Part of a small language model's weights: learned residual scales, 11198 steps.
Each number is 200 + 20 x the weight over its row's rms, rounded and kept within 0 to 999. Layers, rows and columns count from 0. The size before them is the row's rms in percent of the matrix's.

# layer 6 MLP down (transposed), 1280x320, rms 0.0537, rows 5-59, columns 128-191
103,198,205,190,204,166,196,219,179,197,175,176,209,205,199,221,207,223,176,216,216,177,223,207,225,200,146,228,184,198,220,206,209,187,198,167,235,190,226,257,190,199,191,167,178,219,181,218,216,221,218,171,200,218,223,201,216,182,195,208,154,194,189,202,234
093,214,149,224,167,201,189,175,219,177,178,209,211,198,240,193,194,171,207,199,213,209,222,226,198,193,231,206,187,197,186,170,189,192,247,212,201,200,224,194,206,187,190,221,218,205,218,186,194,167,198,240,168,200,223,193,188,219,181,184,177,198,181,211,205
094,193,132,207,204,221,179,191,203,220,161,156,198,174,211,222,180,179,186,196,205,222,205,207,197,184,199,165,201,237,228,204,193,206,180,194,178,196,215,190,202,195,170,198,223,162,209,176,193,172,177,227,225,230,188,180,199,214,243,190,212,211,237,203,202
100,186,157,237,168,202,196,172,192,197,171,158,214,200,232,181,210,194,191,198,217,201,208,200,206,229,159,200,174,208,190,197,186,199,194,187,204,206,178,176,224,175,195,190,203,229,179,219,202,195,193,182,206,185,194,179,201,214,196,161,198,154,197,219,181
096,172,189,194,226,190,190,179,214,224,201,172,186,184,204,188,201,215,206,218,161,205,209,186,200,193,196,190,222,181,180,222,218,238,181,181,232,204,185,185,217,199,211,211,200,168,176,211,175,235,165,211,164,171,215,218,181,206,223,167,222,186,201,182,239
093,218,159,207,206,203,193,182,174,194,209,182,210,180,216,185,186,202,201,214,182,182,200,180,174,219,209,235,225,204,206,170,206,200,194,227,199,173,190,217,206,179,166,162,195,191,187,179,218,217,177,235,242,206,195,207,237,227,196,185,190,214,188,197,206
094,218,197,214,200,183,212,203,163,219,213,179,214,208,208,185,214,216,230,228,193,205,200,241,208,204,196,173,218,178,230,201,210,222,202,205,210,209,216,204,190,202,172,202,189,219,207,220,203,205,186,243,238,228,159,172,190,181,211,203,193,192,235,212,213
103,197,227,253,179,175,227,203,186,228,165,220,188,204,194,194,212,207,192,203,197,185,174,196,199,216,197,165,226,205,226,200,181,209,229,217,180,227,204,205,184,208,192,215,216,224,185,202,181,202,230,214,198,215,218,196,175,190,212,241,213,225,215,210,153
103,172,150,200,192,182,171,194,200,216,172,213,172,188,181,194,219,195,184,184,179,196,179,197,202,202,214,201,180,175,182,189,197,219,191,197,177,193,200,160,184,165,193,178,195,167,219,204,223,185,220,215,229,208,183,227,189,218,223,169,191,198,182,212,194
102,184,177,201,226,190,207,197,209,195,221,216,142,180,205,211,197,226,229,196,194,186,177,174,234,194,201,203,195,203,190,212,167,226,230,192,175,186,195,215,212,190,198,238,221,223,235,221,180,204,193,220,187,227,198,190,186,205,224,211,202,160,214,186,190
104,216,215,181,202,216,222,187,188,187,222,195,165,230,163,213,172,211,225,219,200,158,196,198,239,200,190,182,214,197,183,223,178,190,196,233,212,189,175,195,239,205,202,189,195,194,177,208,215,183,217,222,218,199,204,196,238,198,198,194,178,151,206,196,199
099,225,264,185,230,196,201,205,184,205,156,224,198,199,204,147,214,203,202,199,200,209,219,203,208,169,210,193,156,221,176,175,159,187,199,223,214,190,211,168,218,201,196,227,187,188,238,184,197,173,178,213,192,208,191,159,218,207,206,189,186,205,174,216,207
089,194,183,175,185,199,230,217,217,190,188,221,218,193,185,194,213,218,184,212,217,206,175,172,181,200,193,199,201,226,191,159,222,207,184,173,194,213,222,192,212,150,202,178,220,209,201,234,212,203,185,263,178,186,198,201,233,200,196,182,220,169,250,202,213
102,204,199,199,222,180,201,192,187,201,212,182,215,172,175,203,213,222,224,193,175,188,195,155,195,170,229,246,210,204,224,176,184,198,218,200,215,210,198,180,190,187,154,250,204,176,191,179,205,200,202,214,226,214,213,179,176,173,216,247,176,172,204,215,210
093,204,177,206,200,210,207,196,218,180,199,167,178,181,230,211,155,179,191,172,216,179,215,180,148,211,198,216,166,198,201,248,202,203,208,175,197,227,180,183,220,218,154,215,197,152,198,191,209,206,212,200,188,205,193,168,179,228,226,236,167,210,185,226,191
100,164,221,220,194,183,243,194,213,216,214,257,177,199,184,190,230,209,187,213,173,188,197,230,207,186,201,214,191,243,197,201,187,201,198,186,194,176,174,237,196,223,220,203,152,169,236,199,208,224,209,181,167,222,154,213,198,230,207,221,202,205,204,239,222
102,174,160,193,205,214,212,171,205,205,218,235,240,201,190,179,211,174,200,143,219,208,209,211,236,215,223,202,205,230,212,167,185,191,170,179,199,222,172,163,215,174,220,190,193,211,200,187,198,187,216,178,167,217,212,223,146,167,183,153,215,227,167,178,205
103,183,161,195,188,178,190,149,208,197,236,193,211,204,182,221,192,200,219,209,255,223,198,231,224,196,180,199,199,192,163,238,178,193,191,198,191,206,200,211,196,215,180,205,202,196,183,189,220,199,233,214,193,192,198,198,228,203,192,157,188,185,213,197,223
096,204,172,220,215,208,170,211,190,235,184,197,208,190,189,189,233,193,205,231,244,197,142,172,194,171,210,188,186,213,209,190,210,189,201,189,167,192,226,154,192,170,197,219,163,213,212,179,173,191,212,184,211,192,194,221,198,176,215,189,194,217,181,199,215
106,203,209,187,176,232,199,223,196,168,203,215,217,190,188,189,216,224,216,219,189,179,185,180,200,204,184,158,199,187,204,165,175,173,206,183,192,192,146,170,184,195,175,206,179,177,225,178,225,178,207,209,249,217,180,187,168,228,205,203,258,179,184,248,204
095,198,189,206,200,164,202,206,233,167,214,183,192,179,221,187,184,204,207,186,216,228,204,195,194,222,189,180,139,154,177,191,206,165,205,233,170,212,204,194,233,205,184,186,195,186,187,223,175,227,219,175,213,180,196,226,199,195,203,179,232,222,203,193,221
103,166,172,199,225,167,221,174,223,179,171,174,224,183,191,202,225,185,225,176,191,191,207,225,211,221,188,218,215,177,193,221,196,203,181,209,198,197,200,207,209,216,174,193,181,175,186,227,225,181,196,170,219,205,232,221,186,206,211,210,226,194,179,178,214
102,223,170,206,231,198,173,225,183,210,178,191,185,203,221,172,210,205,218,197,183,218,200,189,198,185,168,204,204,246,190,182,202,184,206,195,223,172,237,177,167,194,182,208,204,215,189,224,179,183,227,177,212,200,218,220,196,192,226,217,228,185,224,231,217
099,192,139,180,185,176,152,215,203,248,205,219,233,211,236,210,211,209,178,192,218,204,183,176,232,205,181,213,185,160,191,215,223,194,198,255,177,174,192,199,202,198,190,181,216,203,202,225,179,228,172,214,249,185,211,187,186,202,183,198,174,222,223,190,210
102,205,201,181,205,188,183,141,207,180,168,193,208,224,219,173,205,171,213,229,207,195,164,149,180,222,241,211,171,193,222,181,151,172,196,187,205,216,194,186,200,220,191,189,214,190,214,191,177,193,211,201,238,185,220,237,186,186,218,178,172,222,216,174,190
101,249,202,197,206,194,227,199,194,199,208,176,233,196,162,196,222,216,188,232,240,186,212,183,207,187,249,201,200,190,204,234,173,183,190,230,167,218,166,205,222,196,220,258,205,204,188,177,226,182,218,184,209,198,264,190,173,187,201,193,184,193,205,195,188
093,209,167,192,204,208,202,168,215,180,229,216,198,236,192,188,178,219,188,194,186,240,184,175,229,260,214,169,178,224,187,184,208,216,200,186,204,191,168,211,205,176,240,208,210,187,186,197,197,218,221,212,226,226,225,231,213,229,180,197,219,215,226,172,171
101,261,200,197,215,196,188,233,205,183,218,191,191,192,206,189,170,199,200,204,227,212,221,193,199,182,193,157,208,200,190,216,200,209,227,206,201,236,216,199,169,200,164,195,200,181,209,203,197,203,195,225,199,228,220,183,179,233,238,216,163,203,176,183,182
103,180,229,199,201,183,187,222,209,199,212,212,167,219,238,157,219,207,206,214,196,222,228,193,180,214,206,209,198,196,209,180,207,178,225,183,186,233,173,159,200,172,160,188,247,216,204,171,192,196,182,211,169,202,214,194,201,269,190,193,157,200,204,187,181
098,178,179,211,189,199,179,219,219,196,206,198,202,155,183,157,188,225,205,197,205,174,200,208,192,227,205,219,209,203,185,224,212,194,194,227,217,204,207,191,208,205,216,220,235,206,235,217,203,192,214,217,228,199,223,206,222,214,204,190,174,211,211,212,222
095,193,113,207,189,233,190,186,203,194,199,178,216,223,202,209,173,159,189,205,190,221,221,223,213,194,154,193,183,209,194,203,200,233,202,208,212,202,215,225,161,212,178,210,200,172,191,183,201,207,206,222,204,185,221,183,181,182,210,205,222,221,207,232,199
101,195,176,165,194,205,189,202,209,211,202,188,160,193,223,194,220,226,164,225,225,198,209,208,226,217,188,189,170,214,176,211,212,221,244,213,182,220,170,183,215,217,215,212,234,177,188,206,196,239,209,224,203,189,197,215,205,193,187,196,253,181,187,214,196
111,192,237,185,212,222,177,221,183,191,193,226,162,176,201,154,195,181,197,189,193,188,182,204,187,176,213,185,210,202,216,198,231,218,202,170,186,214,197,195,182,181,213,210,176,207,165,171,228,208,189,181,194,197,182,214,232,204,183,202,186,180,205,215,177
095,211,147,211,242,177,243,182,244,190,192,172,177,213,194,207,229,206,178,207,202,239,196,233,183,195,190,216,231,186,194,209,197,209,185,187,224,177,239,166,207,209,174,227,185,214,226,210,169,216,170,168,198,191,204,213,177,187,189,215,162,212,194,211,196
099,184,172,229,206,199,199,183,191,253,195,230,200,206,217,186,224,182,183,178,223,209,166,204,222,205,235,177,169,183,168,151,183,179,212,205,176,185,219,204,187,197,206,180,208,182,215,211,205,200,208,213,198,191,198,203,219,224,186,206,202,196,189,209,183
096,203,197,180,204,190,213,196,207,186,176,210,180,222,208,218,183,223,200,224,206,201,222,181,197,200,213,195,215,190,215,188,176,182,211,215,188,207,223,241,224,216,229,187,204,175,218,196,182,212,207,233,200,184,179,213,199,193,180,173,177,208,183,150,201
108,200,229,192,187,213,188,214,236,173,214,170,172,210,186,196,227,189,205,212,188,230,243,207,225,199,176,189,211,192,206,174,206,193,171,203,204,175,242,212,153,206,178,232,195,209,205,223,196,208,203,184,193,163,216,219,217,204,206,160,242,179,190,195,215
094,174,165,214,213,180,184,203,180,188,194,213,167,222,217,227,210,209,187,188,199,215,181,180,194,173,189,218,191,194,222,222,194,202,153,172,172,228,204,215,192,189,186,183,193,200,159,196,216,203,179,211,167,223,207,210,177,220,219,195,226,239,194,224,231
094,196,253,212,179,193,188,230,216,204,192,195,178,179,185,214,193,196,200,239,209,191,146,203,172,213,233,224,187,179,231,196,207,194,171,205,211,198,206,197,199,188,191,201,204,207,173,208,238,195,192,197,188,192,189,213,196,189,209,212,230,209,169,210,214
102,192,198,180,190,188,190,186,235,197,215,181,219,248,183,214,169,209,170,204,238,201,236,200,186,225,191,198,229,209,158,178,235,200,208,185,203,190,215,215,198,211,228,225,212,212,189,240,198,208,190,193,204,193,203,228,202,219,191,200,207,174,190,173,190
093,203,177,208,219,205,207,197,203,208,194,236,187,190,175,210,196,208,192,188,157,178,157,191,212,171,182,214,225,210,197,206,205,169,172,172,230,192,180,177,176,231,178,221,194,186,187,190,213,197,206,211,220,210,174,189,193,231,191,205,157,217,185,182,201
104,182,196,190,211,187,212,209,198,203,230,189,168,226,154,212,199,207,172,203,172,196,214,223,218,182,188,182,245,191,175,214,186,172,200,205,248,206,209,216,198,171,204,205,159,185,188,171,215,251,203,177,196,216,185,170,226,192,222,194,226,227,229,219,238
105,197,211,172,174,186,205,162,225,170,226,176,205,175,202,216,201,165,229,172,199,222,220,168,202,207,182,248,211,238,217,212,201,232,209,173,218,183,227,215,225,174,228,227,194,190,198,213,170,207,224,232,211,177,208,214,205,188,195,228,181,173,195,235,197
108,183,172,209,229,189,193,202,182,219,178,202,201,178,184,200,188,215,176,193,165,201,167,173,181,180,252,178,194,186,215,192,192,199,195,205,158,185,201,199,198,196,234,239,230,179,213,176,233,194,212,227,214,164,214,206,207,196,204,158,160,198,201,158,205
097,193,89,186,165,173,232,229,178,224,231,167,231,198,161,213,196,249,194,173,179,256,202,179,222,212,193,200,199,198,205,206,203,212,217,206,204,205,183,208,215,206,197,193,217,214,212,199,156,243,223,203,223,225,217,214,198,214,166,169,176,229,202,181,159
098,168,191,228,174,205,202,160,183,221,194,186,203,207,176,213,218,242,173,198,163,200,246,211,227,167,190,200,222,141,183,226,174,212,209,181,166,163,184,249,189,212,205,201,170,203,184,155,201,138,226,210,186,215,182,201,184,192,185,214,173,220,185,219,203
105,201,222,233,208,215,199,185,189,205,196,170,227,188,224,207,219,203,215,223,164,191,216,213,195,234,171,214,211,196,248,173,201,220,177,171,184,192,138,160,197,177,218,156,233,170,150,194,203,209,202,175,194,184,191,225,210,181,196,194,221,166,199,244,189
101,202,172,166,222,203,206,220,239,218,141,211,165,190,224,195,211,193,166,174,219,192,220,239,216,227,230,188,194,197,204,182,190,197,208,186,213,194,220,197,188,207,191,221,199,180,205,211,186,233,218,227,172,201,206,233,210,196,183,186,214,203,208,183,202
110,200,221,211,219,189,193,201,238,203,178,172,188,203,175,196,185,195,198,185,160,173,211,203,170,173,183,209,195,193,208,192,190,202,182,155,183,187,238,190,169,201,193,220,166,195,215,152,173,168,227,181,174,231,197,173,199,231,177,193,185,208,206,219,197
094,182,108,207,225,217,205,218,251,213,210,240,168,233,164,187,149,197,200,206,188,228,208,189,200,214,241,212,202,154,180,218,228,233,202,149,198,185,221,205,208,187,188,186,214,211,162,198,215,223,200,192,192,211,226,219,211,201,183,215,200,209,235,175,173
095,187,133,189,191,161,215,163,198,174,160,185,203,218,198,184,201,190,194,200,172,221,215,158,210,212,190,194,201,192,246,208,203,204,211,232,207,229,200,201,209,220,193,197,220,206,221,174,224,188,218,153,211,219,229,209,186,184,198,214,176,207,206,208,220
098,208,154,205,193,266,206,200,216,213,200,216,164,205,208,182,180,255,181,193,209,204,213,198,185,196,208,174,195,187,187,205,194,215,219,211,169,231,188,183,160,157,180,197,216,209,210,191,193,188,170,194,194,190,242,172,204,204,195,219,191,216,187,219,202
099,163,184,218,212,159,197,180,172,178,197,202,162,191,220,184,160,209,174,202,208,208,199,184,222,181,211,203,206,173,221,180,191,175,184,185,190,182,206,190,232,207,195,191,220,216,216,186,195,215,220,195,229,204,229,200,225,201,182,178,192,271,210,186,228
098,188,209,195,202,225,188,219,180,223,189,205,183,195,250,208,169,186,172,201,198,176,176,178,180,168,221,225,211,200,203,195,211,188,207,208,213,197,195,179,183,218,224,190,176,189,211,224,222,221,180,168,181,203,212,197,174,212,217,235,179,225,198,201,203
114,208,180,220,184,195,205,210,156,213,222,190,207,206,188,203,160,208,161,181,191,189,212,184,188,201,203,204,227,219,173,178,211,199,196,202,192,178,219,220,219,196,227,191,182,209,168,177,218,240,222,171,227,189,215,190,182,184,194,188,164,213,218,206,178
# layer 6 MLP up, 1280x320, rms 0.0537, rows 6-59, columns 128-191
092,173,217,207,198,214,202,184,179,221,196,182,201,221,210,227,181,213,250,210,205,118,188,196,178,166,200,204,227,190,173,221,209,211,147,197,210,224,222,214,210,180,178,214,167,217,176,195,198,226,138,201,192,196,180,187,182,195,213,215,219,193,206,212,166
087,176,207,196,198,180,210,208,184,197,192,197,192,214,192,196,198,193,164,189,223,221,211,194,168,197,198,215,198,201,206,221,211,191,214,222,197,232,219,200,231,187,208,227,195,211,215,211,213,201,210,223,188,217,220,250,223,212,220,164,190,195,242,172,194
098,223,208,191,182,179,223,199,223,227,194,198,228,244,231,226,214,194,246,194,206,220,197,228,203,185,153,205,164,229,187,202,184,244,191,215,201,187,229,176,175,182,190,189,197,199,172,200,226,159,240,233,210,171,180,213,212,190,204,194,228,183,209,222,166
092,201,211,184,202,189,205,201,178,186,202,214,218,207,204,217,204,211,193,233,209,165,209,207,222,216,235,203,184,180,202,228,227,197,181,210,240,209,210,213,182,186,205,174,174,223,210,226,227,210,188,221,226,193,213,183,173,169,211,191,193,193,183,188,206
093,171,222,214,188,247,197,213,193,228,195,210,161,176,211,214,189,213,189,187,189,186,185,198,197,204,188,222,201,227,167,202,215,201,222,202,186,194,194,217,214,199,154,206,200,229,183,202,210,182,219,217,195,219,201,235,208,190,212,212,245,208,243,206,197
095,185,205,180,219,205,243,222,269,213,220,190,166,201,195,180,160,207,184,190,190,134,210,182,210,176,173,196,229,205,204,182,202,184,193,192,185,167,226,159,214,202,195,229,184,175,229,210,212,195,211,149,199,223,182,208,183,208,206,218,198,206,202,205,200
101,190,193,213,191,196,191,203,223,205,192,175,226,213,217,176,197,197,203,198,185,209,186,205,216,190,210,187,193,225,195,203,190,187,214,233,204,230,192,156,213,211,154,218,192,196,208,179,190,187,206,188,200,206,189,176,193,208,178,214,177,187,159,229,189
104,205,198,240,169,237,174,192,183,180,212,190,196,214,202,196,204,188,230,203,176,212,164,189,190,226,241,157,170,202,218,195,213,197,185,193,208,195,228,214,203,170,187,175,168,196,175,223,164,180,188,174,199,192,206,172,185,238,180,214,216,210,180,215,170
100,220,196,209,195,231,206,207,155,223,227,227,213,214,211,171,204,213,182,210,204,186,209,219,178,194,216,196,207,193,209,247,220,216,238,192,193,162,171,187,212,160,208,194,175,208,236,199,212,185,161,143,192,220,218,233,192,215,213,242,194,260,192,248,179
106,185,208,213,179,180,213,213,204,211,236,181,172,190,241,204,192,151,237,183,180,209,165,211,198,176,222,195,199,199,217,199,197,213,182,237,213,219,212,176,213,209,207,190,191,202,177,199,202,188,232,192,183,204,156,202,214,204,174,222,201,185,165,188,175
096,181,207,188,187,186,205,241,174,221,204,199,221,184,250,205,222,177,173,193,179,180,206,185,190,163,191,244,211,198,224,184,194,234,241,235,202,216,215,205,226,197,196,190,214,199,168,195,216,223,186,188,211,193,196,208,172,212,203,205,179,223,212,210,207
088,193,179,209,204,224,227,188,183,228,198,213,213,202,200,181,203,215,194,219,182,210,182,165,189,192,199,208,197,162,221,192,236,227,174,198,168,237,224,221,199,191,205,160,183,206,209,237,219,202,220,204,220,148,232,227,204,194,178,190,227,223,200,199,219
101,222,195,185,193,213,182,206,194,189,193,166,149,176,225,191,206,204,218,204,225,210,189,182,177,237,212,199,192,207,208,217,225,210,189,218,215,183,196,178,205,151,189,176,223,179,222,204,202,233,203,163,174,198,188,201,195,201,194,189,178,245,207,195,203
091,203,196,199,187,183,226,223,161,160,237,209,206,195,192,201,214,194,170,190,194,241,198,174,200,209,195,210,192,173,187,200,213,218,197,190,198,207,206,200,198,196,246,219,221,197,232,210,190,203,196,221,207,231,189,192,187,242,203,196,196,200,192,201,170
096,213,193,203,179,216,210,211,208,222,205,202,207,193,201,228,208,177,213,218,213,201,157,139,195,176,176,220,211,169,209,196,218,219,181,190,195,191,221,196,200,173,195,182,162,243,204,212,210,206,196,220,158,211,180,234,196,199,196,198,206,222,196,178,190
101,238,219,200,209,224,158,215,233,209,208,186,185,237,205,200,151,212,188,211,168,199,213,218,218,185,221,223,196,186,182,214,226,199,186,196,181,185,177,208,165,181,180,190,156,215,204,171,234,205,225,211,177,188,216,213,214,204,223,216,172,222,230,188,192
107,186,219,217,195,178,212,191,202,208,186,220,204,240,210,209,163,194,188,217,194,161,197,223,226,225,205,221,222,216,182,224,207,223,231,202,221,170,183,226,185,184,169,179,187,207,225,198,241,204,181,212,183,166,151,184,231,212,206,200,217,225,211,176,182
096,196,199,226,204,225,187,181,181,242,196,210,189,186,181,222,171,232,206,225,193,168,198,194,216,220,204,160,244,204,162,202,203,202,175,228,207,186,198,171,204,202,189,197,178,188,203,200,180,177,183,229,202,161,170,186,214,196,202,206,215,177,222,217,208
106,183,206,209,182,168,221,220,216,196,188,204,200,195,192,232,204,203,178,221,179,187,192,159,203,205,191,220,236,184,218,196,190,181,217,207,201,180,237,226,223,198,207,203,172,169,173,189,241,216,228,207,190,213,170,187,200,185,203,161,187,192,204,178,237
097,176,210,162,186,210,181,181,193,220,217,198,197,159,198,210,186,171,183,197,208,198,164,216,188,199,221,199,224,202,230,211,205,216,173,206,195,172,189,189,224,191,225,188,195,174,195,250,195,181,214,204,201,188,179,216,237,173,196,186,191,183,211,175,199
101,198,192,213,194,211,233,220,209,188,197,186,222,169,249,224,189,227,200,244,194,182,204,203,197,213,183,198,196,196,192,223,191,227,189,209,212,221,225,184,175,190,204,207,180,160,169,176,225,156,204,201,182,185,242,169,197,189,165,184,218,204,231,225,197
104,212,200,201,200,203,175,195,168,229,193,187,162,190,198,198,174,244,200,218,179,227,158,208,200,188,220,223,182,193,183,205,199,187,178,192,209,244,195,187,224,163,171,227,189,198,213,202,196,176,227,168,188,185,197,177,176,209,231,187,211,230,249,184,197
097,200,205,215,184,245,226,207,243,174,176,168,168,208,220,181,231,230,200,237,208,192,189,169,215,227,199,171,217,232,212,178,180,218,223,185,214,199,216,232,195,208,187,235,174,232,220,169,204,204,237,174,207,182,164,224,189,190,193,176,208,217,234,179,175
105,226,203,220,193,204,212,209,188,172,193,176,218,199,202,162,200,225,199,257,215,196,198,187,178,216,187,204,189,197,168,192,188,189,202,250,178,172,216,189,240,204,183,209,202,199,211,191,203,186,191,197,204,196,155,179,195,183,205,182,170,214,201,199,210
102,236,199,201,194,195,193,204,192,212,235,156,202,205,198,211,181,183,175,206,168,175,206,187,156,204,183,197,195,212,193,217,203,194,231,221,205,176,218,237,193,186,201,217,186,190,210,203,215,183,208,216,212,161,226,199,199,190,229,229,210,180,177,194,216
096,226,201,214,167,188,186,204,193,213,222,177,201,179,216,238,191,166,214,202,176,208,199,203,211,217,243,191,206,181,202,195,205,234,209,185,206,231,216,215,199,177,189,197,198,203,190,181,203,208,211,165,210,190,207,217,193,209,174,173,218,217,227,192,222
094,205,206,193,208,214,247,240,197,211,182,194,164,176,209,197,163,137,186,188,233,194,217,193,207,174,225,192,213,172,218,185,217,208,231,181,195,216,219,207,186,180,181,217,181,180,220,224,214,150,174,213,187,192,196,187,229,190,218,188,200,198,234,170,220
102,206,203,189,190,213,235,227,219,222,206,190,231,198,201,182,185,240,196,209,201,211,165,171,224,226,204,218,237,161,217,222,196,200,208,213,212,182,217,212,208,228,228,192,191,181,224,223,238,190,160,247,160,222,198,214,194,181,191,193,206,222,237,195,223
096,254,188,187,207,223,190,233,172,201,208,168,170,244,240,183,206,197,205,208,192,201,172,174,215,183,200,212,172,216,213,170,201,212,207,219,195,217,233,192,211,174,193,168,182,206,209,217,172,160,216,204,174,206,181,183,196,205,190,193,206,192,224,226,189
096,193,212,199,190,204,209,215,207,205,219,186,211,217,214,210,186,192,225,209,205,191,182,179,200,227,177,212,244,182,208,214,220,228,191,200,225,178,170,238,217,220,197,195,221,166,187,226,195,168,206,175,191,197,159,205,179,174,172,179,211,214,200,225,161
105,217,208,212,205,185,197,204,216,213,203,188,189,183,208,185,201,147,191,198,205,162,160,210,134,187,210,216,189,218,231,231,191,205,171,214,206,188,216,207,242,192,203,195,167,202,193,221,202,193,197,204,173,185,160,220,223,190,197,194,198,219,183,182,187
115,177,233,248,191,201,160,224,215,242,223,157,205,164,224,181,214,207,222,229,204,197,159,209,226,202,196,204,192,179,193,196,206,199,174,264,178,173,214,190,212,190,156,189,190,217,144,178,218,198,216,209,207,210,212,237,181,214,219,219,228,182,187,161,230
093,173,183,226,212,172,191,195,189,195,195,180,184,220,192,205,175,186,203,205,174,200,182,212,189,193,186,196,215,223,218,169,247,210,189,204,234,180,196,182,217,210,224,169,210,170,192,234,222,208,203,207,191,166,207,219,178,188,194,190,219,209,208,201,230
101,229,207,199,177,185,176,209,200,211,211,209,218,203,187,200,224,211,229,192,223,188,176,193,195,196,179,219,223,187,204,191,185,208,181,205,188,170,206,193,206,199,182,208,204,195,194,231,234,180,160,182,177,180,204,206,167,211,223,205,225,202,175,211,192
094,192,210,202,193,205,210,215,228,199,208,238,219,181,215,202,181,175,229,236,193,189,134,213,202,186,209,214,219,175,211,178,199,191,235,218,197,192,190,164,226,237,185,224,179,198,201,230,192,183,234,227,165,193,185,194,188,200,170,161,188,173,176,188,144
111,210,211,217,200,195,199,218,205,190,241,202,208,190,219,210,206,222,203,231,181,202,197,207,178,157,204,212,185,196,206,200,215,201,195,225,217,198,221,197,203,202,210,238,197,193,199,202,227,164,187,174,179,197,224,185,172,196,230,208,192,203,210,184,205
094,207,199,233,210,210,211,259,207,212,200,198,210,195,214,202,179,225,210,211,209,181,202,160,193,205,236,227,200,200,169,199,190,179,191,219,161,226,238,183,216,171,225,202,197,191,241,208,207,182,212,194,198,193,183,176,192,201,217,211,232,187,176,195,194
096,166,205,195,174,206,248,211,235,206,170,231,183,230,188,196,195,177,192,197,193,211,225,188,214,183,190,215,234,224,183,215,222,243,235,220,177,231,231,190,231,188,198,195,208,209,231,248,193,211,219,200,213,191,206,222,202,216,218,177,220,201,209,180,185
103,201,211,211,190,197,194,188,220,197,207,198,209,222,207,172,197,181,177,238,188,208,186,175,164,193,183,209,199,207,224,190,231,208,170,178,212,211,225,186,197,198,198,231,189,193,162,216,171,177,180,179,183,195,207,214,170,175,208,203,233,180,217,201,223
089,190,179,186,201,201,225,206,197,199,201,162,165,181,202,205,201,201,220,201,179,193,218,205,185,168,174,185,205,196,189,158,222,212,216,181,209,195,168,193,203,189,192,176,192,181,197,202,191,189,227,178,193,214,226,234,175,215,188,200,211,245,216,183,187
107,244,196,246,203,190,213,213,219,221,188,190,215,248,208,143,222,176,229,197,202,200,201,213,196,217,196,194,225,231,196,232,198,201,189,206,163,209,222,210,193,192,203,183,200,233,171,207,229,206,184,196,216,187,169,203,174,197,172,216,211,190,196,191,192
105,221,196,194,211,184,192,240,218,168,218,222,214,190,200,190,204,158,175,237,191,198,204,208,198,204,207,168,236,184,171,210,199,223,175,233,187,250,171,208,192,207,207,202,207,213,193,196,184,180,198,219,198,212,231,205,207,238,180,188,206,205,208,233,170
110,192,204,195,217,233,190,188,183,215,185,199,228,185,202,185,186,202,201,200,219,206,145,185,218,200,223,202,204,211,201,195,204,192,194,234,207,254,221,196,236,189,202,190,190,229,167,234,237,175,164,161,190,197,163,208,176,194,188,181,219,201,180,195,212
096,203,204,216,151,227,200,234,215,177,211,210,189,181,230,152,198,171,211,202,211,202,200,187,210,189,185,188,224,224,194,195,183,207,180,221,176,240,205,233,181,213,214,212,186,199,203,203,187,191,191,189,194,195,198,228,202,203,172,177,246,165,230,205,203
093,186,188,200,199,180,214,171,229,206,179,228,213,208,182,206,215,226,226,194,180,209,198,215,214,215,199,212,219,229,205,215,213,215,181,218,189,175,189,230,232,197,227,207,198,188,183,233,216,170,213,242,191,199,225,193,222,230,194,235,228,186,191,212,170
105,230,201,197,224,197,184,187,205,203,202,210,231,163,225,214,200,197,198,187,189,174,209,210,225,210,207,163,263,197,198,173,185,225,200,195,218,184,222,159,204,188,169,189,195,220,175,224,193,183,227,194,186,184,186,190,189,191,239,184,165,198,194,253,197
104,236,208,226,213,185,166,247,183,212,177,192,209,244,194,191,193,178,209,214,217,167,159,203,201,188,181,177,208,177,160,225,211,214,190,217,176,203,185,220,209,178,180,191,182,180,210,207,227,189,190,191,224,193,225,192,188,232,178,204,226,196,170,210,198
110,181,202,226,193,202,186,219,216,184,197,169,174,194,201,227,175,195,202,218,195,185,195,195,158,181,187,202,175,208,241,180,212,174,188,211,181,194,214,195,182,233,210,200,174,229,246,191,207,185,193,208,189,202,171,246,204,225,170,222,173,222,204,193,229
092,178,204,198,155,201,163,172,201,207,206,168,204,218,208,217,192,214,233,194,191,147,217,218,167,223,159,177,229,204,206,192,218,219,188,216,178,213,198,206,216,219,178,216,199,215,205,212,176,189,199,207,190,196,188,207,177,228,216,171,214,241,220,229,189
095,185,207,226,212,198,195,190,222,185,190,216,198,191,208,200,170,180,191,248,180,188,205,219,198,176,245,168,155,198,193,212,187,194,185,206,197,210,167,235,178,211,195,148,179,205,214,208,210,190,195,178,220,164,168,196,170,210,213,192,197,197,183,219,213
098,180,198,220,182,208,188,194,181,179,207,186,219,186,220,178,175,219,205,210,212,190,184,189,225,217,187,193,237,208,189,172,195,187,172,190,219,190,201,205,218,180,223,198,186,192,217,234,199,174,185,217,214,183,159,201,209,204,167,195,221,199,198,231,199
101,191,211,186,190,193,181,212,212,221,238,232,187,223,217,183,184,198,200,210,190,192,175,224,209,187,197,210,208,205,165,227,221,222,169,194,185,203,208,216,214,195,176,250,203,205,238,247,178,191,182,228,213,191,193,205,176,220,185,190,202,195,206,212,179
098,200,198,174,193,178,204,188,222,197,221,215,239,206,207,203,189,234,194,208,226,221,197,210,187,210,181,238,195,187,183,226,201,239,223,180,229,209,215,186,194,149,207,226,161,216,208,238,171,188,180,213,219,196,188,194,180,179,226,209,191,221,226,213,152
119,234,207,214,184,221,241,196,208,208,193,192,147,217,200,185,174,194,201,201,203,199,170,195,211,223,175,225,192,211,178,206,186,201,211,188,239,187,218,201,155,220,207,185,208,204,168,179,184,192,224,192,233,168,163,178,220,175,196,195,196,213,219,187,200